Part of a small language model's weights: biases on query, key and value.
Each number is 128 + 24 x the weight over its row's rms, rounded and kept within 0 to 255. Layers, rows and columns count from 0. Numbers have three digits each. The size before them is the row's rms in percent of the matrix's.

# down: layer 6 MLP down (transposed), 1280x320, rms 0.0288, rows 303-384, columns 240-319
# up: layer 6 MLP up, 1280x320, rms 0.109, rows 304-384, columns 240-319
down303 103:148113110121133096112185132147100111131167136124152110094152117141152095121124151132117128153097123106095110141060148174106110112125181113135107139138122120116130137123121151095101136154139112112115192125120102173133151103144154134100159175
up304 113:166119131099111122132141129141139100109093111119116131141122114084147120116095166109165101122098099140157153140123135112148155147123120120140129119112140162108104115104138133133171112134116106107113106139179114129124124131133092148141086146
down304 102:098097138094145108147119133126141178146138121131108101107153139191116148136121133139137134147114120135085144109131124131087149142132128141129115136131140146083125141166134143105132119156126164149147109112118179109108122179124140116118126120
up305 095:174113137128111087097089123137093128107130133169138152143120134128145133145136113141109151152114094163098155071142124124116132131094158146135130086093148123088165127185141127106133149130150082123124123123190135159124075153116088115106140089
down305 094:122131131175143142139148139120134103117117124119101104147137135138131117128163139160132112099107097102132131158101171124131149154111105107128094118159144142118099130127179140088126117140130128133091116173111079134095129139134127155153096128
up306 107:124143141132144117142117114132119121133149119108128127171115108086177101139116133152141094128163153151133155136141122155169131122108126175124144127134133111161146142116125139071134157113122107137104092132138145119109078144137088101132141150
down306 110:153163159132145145105121134091090145142132089109134114120115124128100081157088122130134126105154083139183092100141159142178108171126099132124163141151134081171137165129109104115147119127146145100181142101147123139135112166101143131073142110
up307 098:212097142113122171103141113137125156152102066125128153102125061127125126093131088109169121154129118077109089102160153112122140171103167111141159130163119136099123097134125174137147186095082089146132159148124110152126116136126148165148091097
down307 095:073129124147108156102104158127142119128133142158133086099113095164142098135122133122098131155071104134124176138115081091127160137117093128119157119087156130143117146142134135125132150131134133138141167121102112141103174153134145161156092099
up308 098:162110119132162143148105169171111137145119122143124070078121152135106120156135096093134132108097110103116089122113201136155141123084108150143108121132144098113162150126125175148133151114157104161093111138087089168136135141124134091147192155
down308 099:144095125119117086098135131118153082131145108130137173154108126130140154099156108128186148096129096148123118110095128113115107101121125136110130139151147197141099135139101125122160071124086169146139115101120118110119130131128080145119126147
up309 092:150133124155183147075144116102092154119145160052121074145160117121173096130123120117151130155107128091125130135149090133115121142146170099132130140148094155145133120098135135139087144139130115128129131139090112181107103084181084126137163174
down309 091:092154161157115135111127128142117100093127143123093099124111118088153149150077142145170129108147128109080166134145152118119098137137139128130138095127172145154139122107119174123111144121170133137147121157102153112114131157176154121055136097
up310 094:135139159115147115135172145142067121137109103108145115152186130156130153175138138119089146113130104141121129134128137136119166118119146123126134170128131145112133128155106137100151172084132129086165104119113100136142109126097149123124125088
down310 100:093129129105173168133129112106145151140107122104114087141130099114125128086132106146137149130144132152097139146176121149103106122119154127122146121151153078157120109106127147128102131149085161179162098151143111098106118118131098089144157157
up311 095:144150135121154135129163098121119148112161136097161136115166117133168164123121101090109136144094140114134068123127141118113143127152166114090133102085095132166134132094138137142147155109160132114125117148149132119116123164152137116123104120
down311 097:090117094142161148122151113073093151131149108161114159132173120130132093169124131140146129123121120114123106159111169113113104147106081111133134127128178122145124143150114129124127158171134116143072119119080087142134105122098145150114155088
up312 103:132164171144155114130142134119156115136128093123075129125129133166104118129147096123139129084124124141133077124142130152112149134120119129118109119183136169152097119112084112153132141135126122098066070112074096125125142114092124149133125126
down312 097:125105153141112115125130113118114146113097149130136118099120120127137155152116191172170120137129122114125107138136129108150126117125144124102129126133104146148125113132111094148157125114134048114098121117162170131144127158160096115124131149
up313 102:140133135120082165129137163129112137098130156121132142197140107162121125163195128091073091121094127133116167126143117129104126120069133155136143126140117126082168132163126081114095146086155140126157088106130137101138148115171101133132089098
down313 103:146064148135155140106119138153151114137099114124122130123093125091098146095059134139107133113120161148160109138122117141121076148128140135132164135123129123152176111110125087111148147134157138078132148134129111111134088153113135129103156117
up314 095:161096125162111134104096134068103123144131105115089156131168159129159101125109109148172118138129130123153167162103135133098144145121154116121158143137161121166124139134115146120127128120127150161152099122127146111109107172155126127171094138
down314 090:122129146152076098123144106150156151125166159092134128098109094132153184156131135143112150092145132116117113145114141133175131109139122079114122077141082153145116161148146106117120132108159113127168153138166126113123093111119141117155135176
up315 096:148110125171119101144150130066087136132102158114120130139110072130117096110146137137118097122139106143123151109108107091108126136128135130141076117097110111142095131157116128144153106148108098120158104160144154152127121110096131100114135161
down315 095:104141106145118110143054124111148133171141153109117156103118125130135104152091147129133189128135121098135132157108175138170090093134124115126176185111129127100144133156140178171138115093089156103111101161124107122165110108122139166128166109
up316 102:147147112131121114152134142135156162126157115127120117103172120139118105118126137146152089164131144115158109097099135122135119080101108075122122140126159121163116106129166087122156139121159132112092128120114094137143167141173110110164100155
down316 110:152133134111134163103121096094149141110107118131115092114111123094144171160152134095124133147160095158086135149111145099113113125147092117132137091125159152124164121154098111126118126129127124126125148149182176137131126125094082137136104112
up317 102:103145146135113109135128128082157155111132070167152102133134143126129140119129113134145149103097161115131131072084154100098113148149114147132133129130102094152159098153134121126074108121103162146118108120118149153121131140116123149116138123
down317 101:162153165135159141176129077100147141073120104127126111153101111102085134120134127111183165118057143132146092112131081110093102101128164124135123151128127157165148124160146160095120148105098117186138128116096127146114114135149151108121143140
up318 101:184117100169158128122120160109132140139129140177123132119120125105114133127110170142154159141113198120142159205138088142138169089128132131116114116150118125147153113117162102126161069124104118123145131122085132158137104132098112120130162102
down318 098:143159120113140119105142124100153148146168155114159136147119164101140089132096103135079142154135153106155112099108110090086137172123096136141127111121150095135104122109140146142170123131150148129152121097147129135136168110132154143145133100
up319 103:142091171116161144065112120132115121168145116124112137102108093142151174147166173170128144150127110126137131132149159130131105089065152155067124129077113135130122145161135113130132107095152095136131128157172108162182105124124121109144149153
down319 098:118139131141138174135163145112122153128130156086098143096122130072151126125091112088150150103146180107125121121128138142130153141128108129149129161171147140106105121127118133114111133109089130152146149137071163156068126129142136112116112134
up320 096:130132174094141104178104098100139183116151172152135120148142149120149147144158097153110137152143160152154119151137111071148106137109136095071118118149113153161094146154154127162144084117133118117113125109130130156117119101125160173102154122
down320 100:152152119118096085061138136134129089124136187168123118128141112127121099099134135158096134110077085152130155101128170168133141142057146118152129148127133097116105162107111197130134123132096107086150119138143171142111131124122138108095101105
up321 094:114101133191115115096163148129137130129099102103161157103153143122110101077149130121106126133141123143102113136136145085154154157117128175095151175103168153125144156087101112095123083078106162137128114142120106132151097156130054100135143129
down321 091:136164110127123160167157164132082147137168119108087138115129158150058131109118139134111132110097166102159161142128139188128084177139163099182149081099131112137118123140146149104099160106157105135110117120140134091127130135149106085146166133
up322 103:101121133132095147136146136156169122099159134151160163095157126125143177139148167092124116131136147143087068170139131093098062136118136112130092101136141115115109080100118104119075093126134113113123159139139112094068123110095127105099138127
down322 102:130142138107111099130139115116077170135132136140131143117144158112095133147136142102120135124111113191150107123134125077103126139127076132186119159119151163125140133131106118151157108113124143148127122142131148187178141105134123125112097197
up323 092:145133148129180140126119115107140116113152151095083124108143154119156099145123130150130137095105098132153120071177156132161124124136139104044140106121138110138182140161172138106119139131138086131119110172066189116127135143132105168159134144
down323 089:138102150155169144123142126148123167170157134158121111154151154098093124078109127149123157147137069129138123161110107066147115139113155138134142135133115134143077092156128116141126106124142079122106105192125140106123137142112135099156129149
up324 101:118128130143095147110118147125175124099133125116131127131161170100152157117169084116148135135155121115090130126187151064140145125152123103118149144179115122131148120129146133108142129103120143146136122167152137108090113098119068134114181091
down324 097:136110133148178148126140166111138130153105118091122131113103122114140098125143126127141111149150120094167109130107165145103154164124120130131122124128156126142143129068161133135154131142156104096153143124116085111115150126108147133162129107
up325 108:103135129148161161157154164179121108121130070165135118138152123149141087142168124127154148124143119188128132096126136095144143126117160166166102106081118161169116077129106126115098166140130110086139128134149149109135158151163101096103126117
down325 101:149079116142102121128169146123083160115082106131131147124154111115108101120113136116105159121144156102133103125120116150133136099109161101170154107117133138132113162138128106136164096131149154140133154148144136138106130071106143127192140103
up326 093:099135167102156099108116118132097124127121127155177128108108114141149145123124124129144127118129099188169133155170085077082122107147124094108122072128125152153184129123101157121116151091162160106104121134140163120080117178104125133135129186
down326 092:153121144147079146088121114107155133115168128121102132094128135134109135138099109136132108139149129107055165146143102129137104101145152120131156175129120124128131112083190147136117107147114136126177126127152062127104114118103110174126121081
up327 101:128098179096145086124121135123139153115155152149116086158143144161117104136119119074135129088127122089093137158135102132146144147079143102112147134134144110176116151130107111176160141139091125086101094183153137118127164095137087153136148108
down327 104:163155121115096154126118165115163094123110108117115099129139135113081154111129132162129155120093152135115102134127123102148133095160179138145104154117113125158112123154159170121119104143147144131162148142158090113171122164076127091157156166
up328 097:155177106079122175167108130161129147146091136093179116110178096130111123158117123105129130141139179134107108135131167114120142136097130112121069125135119129136134115100105106191152134116123144163101142127156163144114164136101150095118137128
down328 100:150109186143118128125106143107162123155131145111078129124119155165105106124129148128114147152096126102096173121159159117138108116127140138104093155106119129164139156171118087111126142125138111144137143097110081142122125081119127134106158165
up329 097:096090142145158136111087127152160123107119159129144112123158116137118109093120163151089124163123125145142124149130132107149134144114160147098132187132130098095156127127123141092149148131134109135101157111136123112149132108140160160110171117
down329 096:140142124122110129105125128121172086096102121133162172111116152166129131131096114127107109104166103109116162122145142144152082118127122144139099139142094163116109120139145102118070087147126105170092094150117119130108092122145139136110109137
up330 106:089191112119160149130162157165147126072129127160170109110159125112132097121118129132157145151147071153109128157111096114114150118112120121120151141155120167133130155108155131123123117118171116131148075191128141108154110143157115141124146121
down330 108:170116114151147176149157134140143173149143124104142155081130159129171132112137141103121085150137109115154150109136119141123035135142142118132115124143114153141125145086137099115117151095127127127169096112132149138094105098135125124109133160
up331 098:124122092142123130149111124125119119146101187144130108148178158169136101099152113132118128163111104120139108147124074099069107125125143102130107162149129131134127145133114130094104186120094113125148147145109206170126087102124148112111169112
down331 101:105135115135123161162116173111158112156159134149100108109127117152115158100087131125080128107145143089072097126135138131102122125143116102125127071111151098149129088149169111165074077126125146142067134186144101100095150112168148123163120115
up332 092:095124102115144138097137107096149120141149127140140130175113159149137126099138074147150134053119093109132125111132161153148146109132105104098152140143144116138083105121134135120124147144117134157105178163091117122111123132103143156104128131
down332 080:159102128122108119188124126131159097149147126116139082090094075127123105124111182104133111118166141100113159123131091118161124128148160120112120101116156162111130124156108101124130118121143142120112163137107070129126144142153089091129141131
up333 101:115113157125149113125159167108116157162137088136148118093074151099100086133141126156106153130121115148164120150145080151089143147111117145098122097124161106124162124137125167161137118177121138110140157106153133178142100135185114127132129147
down333 100:132081122076097133114119120170165093128104120133128154122143136114111140087100128117141131100093112134115096104141145107118120129151094144151160126135124135145164167099113121168142165165135124060162152180142127122139098086072139097137122157
up334 093:128080128140180128159146156126174118164134117107108128119120106143184091144191083115125128138124117127160141119148126130073174093139154112125124119161089146071162123124145152109111125102128106148127098155086136109167121114146123125113126176
down334 098:169101172104165100115155132093107147156124148135168103151120104122116136159111144112111128105166138104141148157105160119109137127160138107142189116123163147141097112090109131149136164123111160130149146125087148135133136092095159123123146129
up335 103:146116135157180137158101151124119130110191119133147134126156091139118147141129119111165129148135183154167123132100116096111117159141129119139147090213135120097122120141163172150101128132125120146130103084125117114093141104157112095094098126
down335 104:166172136117153126162092128145110137135117121109111118125108117152101131135084173101117136127106128145095080158103163109151126136140119118121124122128127115144132133094162096145105152171118097163144115145119133142109140147171152134095139138
up336 101:130124180113096149084184137103157128094169151116141171144119112119136165137092125163111098125132207120137147122138104090154141138099117134142106094092129122130071146187113117135125124140138156115131105119119110150063140111139133141172153125
down336 105:076159160097120118157141122115121131125096106121122135103099148113148108112162139135126144112106174127134132143177146142139132161166121144136123141120140159178144100147148143187110129115175144143130145184104146118116171124145169084118169153
up337 104:126117109102144156117114145127151110149152137115145095136107108131143126128108133149116171125115139098134131104102081164128103137160125140194129140138120113097122163132122136133155123120142104114124130138099117133107125110144097158096095137
down337 107:135150125162105092133136094161156165101109157101093150144137152078070154168150119108093164108150115132150107112175124171154108134141150106133138149118171164142098113115153156092093115103192109134123136140103141128139135162100150124149171089
up338 102:139112080131162153135148093139122130140129126168105140145147146186119159131164097102110107148120081097129142106135114131094142144110117169095103139151153118129135083106137162113154143092133135111108103122137170130114127178128059133095097114
down338 089:160120143142103136165108143138131131130120087141125106105136159147130133142086142127125173072133141096179082140151108115152164113130133104136131125129130087135098141115109096157112127126168108132118126147124132174126122075138169160129166109
up339 091:121091120077125110134149149136111156161086135149104136138186179140111151154143147160122090117129131097121161098154119144143156082142147150126096078130078147125144105116152153109167081105137094135124132119145092099176114104104163089144127120
down339 091:107134123162104134145145167088108160139139128118111124121155149114186177156133143159167125189147155110095103109142173114112128154108056137154088151119143147117111124100101135130077136160150129137172125097118121111109157142137123130157116111
up340 092:117127114106139173120126124145139169161117147130122135081114111107128120181156097140138122153097138096116110146103146116184128145128154175105164135128095090086183091110135127145138114158110132108092085131119127116090137157152090096153142108
down340 087:112154111103128146160095130113124078105138162119121144118135146142138139098155138133105075125147157123115077123100148158148081118142111127140118139107131122114104101161116215125096158145146098087135104127128144140116124072134066159100130126
up341 095:084153134137102179129160132127123094144115175165145151153150136125149135120155101128093164143148150133113168127122130150119123129156142150092150134146122142154146105098122112168158117121130122149123121095094118125149130141150116098110154064
down341 094:138137121109093138128132136154088099131092127176099128091100137093146142177140123142144090146122089123097123120161130129163099078110127104138075128138166161100126149143113133169090136148162139079105108118123095129157124142133145160161125148
up342 107:121091126096103133133121157110128128102133152118150106111069130109143115158095177128161112125151152109170145132101140133109140131095120128149079143134138112145150137129159118141099148082123081131139152134129118144170126117122134109161140102
down342 108:135077133151106115092176138139148099149115123128117147175148166110068139118129151127101152116137158075094118113097157117114123149121137124088100147116119145136111117161097106130154130165139146146117105138155109163156124118135152169131114127
up343 098:121156144138118144186083089094172137150071133130144139088126188098145119141130144139157159134097117110131130159112183103146109102151154139115143134143154180149140162146141134179113124147104092138119128117087145117117133113113123069170126106
down343 097:187106168132122136129196142094119142149139123144141126088129138156124078107158145106129116153108100124146142180148127095142132099114120076142124155097171094155139118145120100116127153116114162129123164123144104129109120097135127138143112192
up344 116:099071148121113147121088127102135110136164128133154136152133166140060097161127123118132150088122164147140113158149094100151170142124118120137129122099112132154137160184137082119103096123138169128121118143142114155139131165139146138124125144
down344 106:139118121097109160150128141134148126139157137125128181106121143125129110086105153131135150108093130119089121140144126136113156121152130127153068123145138168143154094174100098153121119096100131141114116124103114141078130138166126128147143141
up345 113:121180115147099131123126097151134130115117101158102149130143140131143090111137147150138155152148130171142108114175125148113118107114088116115101135111134155150108106161136134150120126107168125171089115116123132121127109131077098134135132156
down345 121:116108143137101132183126121111144145133139147186118166130146111087129107080123143120122103130131123122122132119153123145101140124142145127141113144140115113123118149138116111167152160126145102122138165137125103120109080087131089151138166140
up346 095:164110107176098158168131136134111111114121114182122115112134126138142182141122139135147122100151148159119159096169107116118121144140122125154152116132110154100120082122154109157132116177111113117098094094112102146131101087157116142084128112
down346 094:156132144127134110120138107127137134104095138134144120110102148112130161141145126120159119113102076115096112114171177143132109157124150098153073183172089068105107147128117161064133096100125105148108139173136137130140092108146102154112101151
up347 104:154113108111093117127141119096134088122147152090121116124126167137073142143162139123083141120088114136187107116134120101097142142161124124133114108131101123121116171077098114125102139063168120142141110117109099150136088111118136113168155110
down347 103:122156100128126141164135099139167120135189116125125116140112132141105116104123134154128144158113104129109168122123069113137194143114116135097136182084121093107131100186130106164132118220105107143089144112092134108093105166119143086127140128
up348 098:124154163132155118075101134127119157103124188121133137104124123096149135128155167125154123140111156110134103116154128174166168105156143110148136129111146142129135143134090125103092120170122128086124147178126121138117162141097141134107125135
down348 095:142135118120127135149109122128140104125120118129077145112174116114109110115084134118084140111129107100145173125105135151119102136139134118093148119138179126149120103090122128167156153133152094107095112113102130112169164131095143165128166128
up349 102:171150128162133131127129138118127083133145102169120136114121152079157121112094120155155138114153095112123145096124182129112130103118152108150123108105152097129099100139138145131112114125110146139134115132195149100129143172130099151093129128
down349 096:130146155106141137121119134165167149134136157156108155129110099194105127110099108139134143109118150097171114111087121141112176168136123126090134105201170134151148118132161084124131148158164132108107131104123115119099132085115136085130150135
up350 102:149127127103171119120098100128128147176135093133134138151044106131127105121142116124143154157139122160162132130138070134122133163128132153144168112111136085111158100098117170113098124160144125163126155139145137074118124143089135145072132111
down350 109:100109129155114095127118144149113125151121130126160135151135096129122158158138173110129135138163120099124106135176146154141126187124106104143158132104133159109130152155172137109150085149143140140132138129180139107136124111127114150124094152
up351 086:107103123140135106149115117126090104110160079106124139147105145122124138140143147129129129115082134084106125119063132127123133125149128135109095125144142086147123142068123144167147136083099104134152135130107145131177178133079143129111079099
down351 083:172120158089075134089106156129146131150114158072124138114122121144112109135158104093120115153142119153123123151158145122149162136151088089148168165131164140098131138163160133104112155133152117108108181114163136133122129088131163127122130156
up352 102:167071157090130156164122125125109124080081138120103137104084128106124099140162136146168125147108125155129165114152134128126135148105113171131152123114124171123117133122142106110102127111092170127095130092091061125123155132151155125124146159
down352 099:136132118112093095083112111067164148114124138129126102144124128136097122099077119130122123151168078122124162179069157133150130108120078142130155106147122135153135137188148150146121121119115120139163136095140133083144102134123138100159121113
up353 097:118108135122122158056177066136151099094161132068113118144139127107124147117112149127166170149122125160152170114107106127115125162113125155113141142136124125147138136098111193171134116163133142108147087158138083131101144174152130110122114117
down353 095:143121138094086132119096108138129094136183130116119105110166143123129138143110150163103131105141196128133124116135124121108130104111111140091136100133130114145132142154113121141140132128150093099105142119122151101123126142105093096141127123
up354 095:100102113160121106119086090141143129145126140153093142119134117156150177131121125106105114109140128146159141160120128150109127115124149097141152088135147095124131118148165094107115099124167142118115143116095145180114152074076093122090112146
down354 099:130111121134131110121131092116152113095154082134166151122110123147133144117163138129102105154130123107123125161117110151167166133115123104131110123125130118121107120102140149089165161172119096148109120100141161123085100068149110138129052145
up355 106:097114124127114113123153164156093168151134143143149163127096123149090135098142144104103130145138114112130112102103106151158152143109120110132141137142092103081091134130135160129160105094169069130107169138106077110127100139134140149173137098
down355 098:143134117126116139135129117137129151089135128099168120135158155131110141139153143116146095107157095146146125145119165132149129086103149122151129114123115108112138121154097119126066123122115127159125140117122142110104169088138164090097125125
up356 089:163112143083141132120151123123072134114121105183148129100068130141120123111152146091140173122103125113143153177157124125112129143126155132115135111169088132115121144118110134131157131110107117116130102134137116136104120166094166082144151118
down356 088:154119110137155154140119123116151095124159147123103109171114125142144149104111095193141120113137161150150125101147148129142130163188134145144084153091122136131152127151160095167111098129143130141134188126090143104137124142137101126147113148
up357 098:136110142148152137131108099094123140145186106113081124114136133136129129151138153091122165148096095127118135121129110136166178109117114172115131135145135110141168153121128124151086127112154133147108125103090125134143106118159172154137124189
down357 095:141181123112144147121105133116129122112109147131119140148118117101127114113102141158173120079072110130151120087109141112141110152136165155113059178109182164094102077152125150133136142179161134107118162128127115169084127130105129148144138093
up358 100:121159163095111128145148079072117125146077123133088148149140159167060126127183110148162145144136107079135127121143121125084144092143137117118126197122111106169107130124162116127154163090135103142141125181142145136146141133130088106133105124
down358 102:122144129179124112096182138129179096145110135108155088111084164118119144104144139168112138116156118125143110131103154156174124125122129146145132124130153091124080159176114136110153111111113131139139087156128108177115076135151092157163142121
up359 098:151124087108119125126142148223086110082156117118150149129109099149106140139146138154127129114124117124149129150110133178114145125140092131106152126111134127128117131124142118148148083114131135155165132119140128095133107151102113123132145098
down359 097:166147123106156127152131144108108128088103139080160157139131142120077118106173136128131079134144176119130113123137169139111099147159107139138121123150145111110135142076088120088129120088104157110125151152098135124114116158140119108119170113
up360 104:082127115126109126114141138110136109102120157118132138128121142156112066136121150148145104118114104110094127130148127097162105123109121162115137120151147156140102106122085119098087151116116103137145142149169129131096103162139141083131123098
down360 097:159126149091107092125158136129140177151108107152138112149128162098098132137113110123100101147144112099188114113164168125119127136122106167165098113066129119172148132108153134151074138108162125119146093120108145133117135115123124110101105157
up361 101:093124115162110134113111197154100135121126108109169133148149103115145164129113131167116142117158108142114127140117120139133168139156155106119134147126096095129116154112106111144133130124133129091156124136129131119123129133131094116111141124
down361 093:128129121143136169093111116092141133098113153101093145133120138155100112160128122105164115107142137107167116144161138126102078105117126126146155110120116118126118158158117187095157125105089136115100133119110094124108145100142135122148132154
up362 082:106052114134099109118142127129133149099136132119110158128171138111188122114194139096133134093095160113090117145124123124139147143133110132128119126135127105091093125147118100112136112091125144140122093149136102091115156147129083157124142145
down362 091:136141099120151091126117107115142136136131142155152112113134097095163140143198079143147154149143135111115124100104115156129127160118122134154102127183145106152181137081131171101145145085157103144134146150113134126131152127099143164122129176
up363 100:164138109121129146164137180129101119117153138171116106112107163131140106132152181116130149140109117112105111171125132151166110115136125120116149099127145133142118179115137111117089148071126112124137125140111117085131116122063135130137131107
down363 100:119166122143180109166147120150080152148165119127109131112139089088131108107149135129080150116107162128159166118132125171137146113136138114120128091095095154116105129136110109126122139148131084167179147117146114138098107119113118125082094137
up364 097:114117129098098122119177134119161142086109141102138119106180143087158137140108148109128147147156160099135115100121173148119147125117150168129133124128159110116132135125129112122124117121099131089089139153144096112103117141117118142140099136
down364 093:096130167149134153126102118126142163134187085128178138149106089103090131132138148163126138149121113164053097105118141122112199114101098118084145123116112103115176153150141167124102167146169102154110128126138104140110110084145098059120137131
up365 099:160111163094114112126124110102126103165208149143161116131082126122131139165112123099172147113154125108147123134109135180110099140126144131127115141146072140104157081151077115133119087122126095090125083148135138129148143086125149122095075103
down365 104:113120085124126126087143128131168129138130130145125153124148154130146117122118155176140160137104145110119155111124162148144104129138122107107129135150160118146131103124118093158127120126117105126106086148086160124129120098154102175146126135
up366 107:149157123145158126117124130087112126119133112130148129183174153137126085167130092113129117149139111146159095122123134120148108133135118139116161130123106150110137085102116139117108121102136126126129181175148156141107109127130128106122133148
down366 109:119110130125121140125137128157100090135115107165164114141173114109120168067115123093150119130146162108136115117182102134129081097129108152111142126157155124131118138123134121129110116159115088125181062143145138127147115115123107123141129113
up367 102:117147104125120105089068130139111115148113132086167116108143136124138124116142105144138099083143131116151084138150153148168086135137167111172167093136137125122088143147101117139115122129158085154116137166130133101128074117166136111147151123
down367 103:120140151114124110152098158108107158129146133131148117144125117157108141133154145137122139166134145107167128166095105136122166109134166174095047097136142140126125081084132145117099154170119104120166174077162135154098148073143134150141131142
up368 106:123154109149109092162133163152148090131132153131155127118160125136149123071125124134147156126120091122146126112135107128126150132127135165146151132085084088121157124171115130115094055107122120135115188134150141161135098101105086100098092171
down368 100:090107117125150143125131118127103120142111125131118105102149074130147143081119134151128135161162137102152160165118108102162130141146144094205146132134133100158154120127094150143110126109165164138099107096125107143097163128154121140172162140
up369 104:119095123114114135121131139118105094122111118135132143118081156153107191084152141118115135113130096089174109119141106143177130140143134132127144128170114087117113155093107125126125125150127121140157142172151108126130169154111079126121124087
down369 104:110107127096153111112172154142109133161130138124167119129114139112137103141093142075106110111125153105178080114141090135113155097146136126164117144114112110112091161108155128163173092130125103119125126157141099117122136194127159196153182147
up370 096:149108175117127164105116135092124104091106137101104157121149118139111148138139112143128099161090124141146124150097131076134114148093176131119112078139119116090149095082131162152127149128136090128144166099157100106156113130164114112106135143
down370 101:122161142153144102168172142135126138107166131097069128126127081121105148120155129122125176101154141127168133134146120150136113074134158131086134112107118120122113138121112151090129129155136160143135127117114153175145111124149125096148157138
up371 103:130119163175138085094129141087141148166122099149116065136103144133148141105140099148130127110160160105150134140120131116120120114093140171152109159130127146122144131173102108127149156140160103165134093098158108159088123128128150122158154143
down371 105:109103149099130129165125093175085148121101145126128107163138103081117146134159119099162126109131136132148093116148098114135109136154098093119099152137095118125144135169162130118115153152124111087112096155125131135150137127179127149135148134
up372 097:115125147132128101090103152152123106087113136137102114145131143110135116108115139154091118126126116096111101144100119138166143123101117143116154089109101137150112129152104090132145126099110093146146098124071125107121136097097110149133106119
down372 098:118186128115134101125090135103100155134152141152148132123125114122121130126150158117129102157137109119069149142173130142125103114125120151193143143147114124094134161132123138120115098180129138119107080125120136136147090169135133182100137087
up373 100:136127124101117104099137110075126128088152120142144136106140121112173133130128147107104152190127088126184140145167157103146159152105121163122134063111115125134108139120161126130147114151136093137144154135132113109129098105134142127083124139
down373 102:181134181159103142077133152087125122136158171102121146112161132125098154138131115120113157107170165114093117144107113156083140158136163112134134130107142133135132131161145098099141121069139142138114150130146151139087086112159127140161122128
up374 098:082157134122158129126110133107116120108174130153130109150104097100133092122093159164120089124104144157136113103147167142132123134087110137113140155156114111141143132144118087156107093167102097112141119149137116136094121097102125094137120125
down374 100:140137150121144129147137166108108114129141137097167138134111127144083124134116170113158133129125143157172109144155129128151089130144137139114111099120124157145113139114121127155127160126181119113135076117177124156142150077130143137130119122
up375 097:121128131102087117150107143109136136146152146139110168117101084112109132087121132085115151112140144112141139127165169106108118168133165091125112100175125173107147103112116150069122109157132109129147088103146140103078124111107134080134068129
down375 095:118167108140087146172127148168133079148133123131137078100123173077108107120142116144148122098130127142119106124137108158116136098167109139107090118163126109136086121131157147153124118147120144097143123141100119138114131087159131090125124083
up376 091:124137143108161107126073116140137138158149151113127157139134126174140082142135143126165114140099106094173100158144152144119159118172144141108112134143111104090162109115105103155137153146146133116139140123119140095128160111142129135155083120
down376 090:108113088114140149158147143093151164091151161108124128151182134113143133133129140157133130089159155120162150108111132155142116145192118173130108112107131153107141111122110176154140131126128110111106149121136115144142088102173126128146132114
up377 102:102108157131125102121083152142135107107163135151145112100124145107121130147100112119125111135108120161126136132148134135124174153138144104154139178129091145184142116110130107109121114164099161114147157103111122178132142131135111100147104122
down377 099:132145132132158113109131141169148156159120118142135088123084151144131123122138127144123107139149136133109089100186164148152141118120121115103125131136140148133154152085163172117106153112123135156167117131084162112111122101123094124136147137
up378 099:096139118120140114106098087115130096140140151144126152113097090118112136125111145176126187137155163130152128115181155169086115129106165153130122137107115149165123130136171095122146116126134129120119130140113103109150108131125163160142099113
down378 107:142127092142138123094140160126120133164095123112112121099137110106142137136102164089118088133126187169111124106127143141152125135112133146137118112168135152137121077146128112098155128108126108158177143104121110086139103111126144124166138154
up379 102:116104113152107150140118153128131116138137134107127139145119118089139146102151163154092121169179113158131102118121070145080112122147148132143158127164134144169085146125094158158089155101163145133131170121138102109163148128116096165085170178
down379 110:091156095137105129114146114144155110124099129148124154110124130114145138147126060103133123148122143150138145104124119115124108106132118113136134135119128109148100149156096162117141149144167133157118106134100118130154162122168121090143115100
up380 099:104136142125120100106084193108092078158098113130151148157162127143148104075144119092148148145136122139153101117122116085117130119145185113145123090095134143126143124126093123153122093107109141098106111172095135145147116123130134115123143144
down380 095:123125098083131150104149143108148116142097119169128118157137143129160114091123125125165147127130153099166146146117159165111110156131114074145106153148100111116139150132115157104126138122111082137111145133126142136130199141155167115156154134
up381 095:154153178154118117127122111109110187159145078107098130171135113127110158120136113122173127108118151157103184120137151130111144102167143083116151176144144107167114132120133173110131183152104085121137074130104139151121084134152130121097090144
down381 095:118096089086134141141130141162122138105113095142109104112127142150118157117146169150146104109138135104142079091107100157131127130168127126093132141121097130105111118110139137113115112091133139110129137146095153136076118124101128164126150121
up382 088:134144089139143115138158160140129140126149090069134089100151069116150141119162102125132147171127106145118095103118140140088087122138083076126119125114104122100144175163150121150090146121112141119165125151137080110162134129125144112109103143
down382 087:143121116170102098139085153156144091114117117149127142131131135152101079137151084131099134090141135108110137125166131092133112116118118131053129140115104134126125092147128125135145122119170156104144093111124150115159154117059129148115148129
up383 104:153084091129127121102164113168135136126126118079155088161087159125128160113137144123134141125129141130156171140183102151136116160142130125116125120125129165148167106161132066138095124128098126124085127121089118143137105116130123166096116104
down383 100:104143122179109116134095188111124114102154163094098137143151103138150114151098112140168151114142097118070067133106158126084126110109130145107124162106147119136163138159098137082128112104122074123102148135120114125113107110155093103124154134
up384 096:102113145105120115184158129158134116074161104152118121100150082103175097115111134169149103158127107103118098127141108093128128104132137112123172103146147134144117135134135141158122113090129136110103126146171150134131120125161129145119157136
down384 092:121140108106159124111131091146149151118149153120132118149151112120094070139124085129106108128094155108161136154107104137125117119105136092099154148125116086161121140100151129136126112127125140138154144092117097136133120133128147122133146169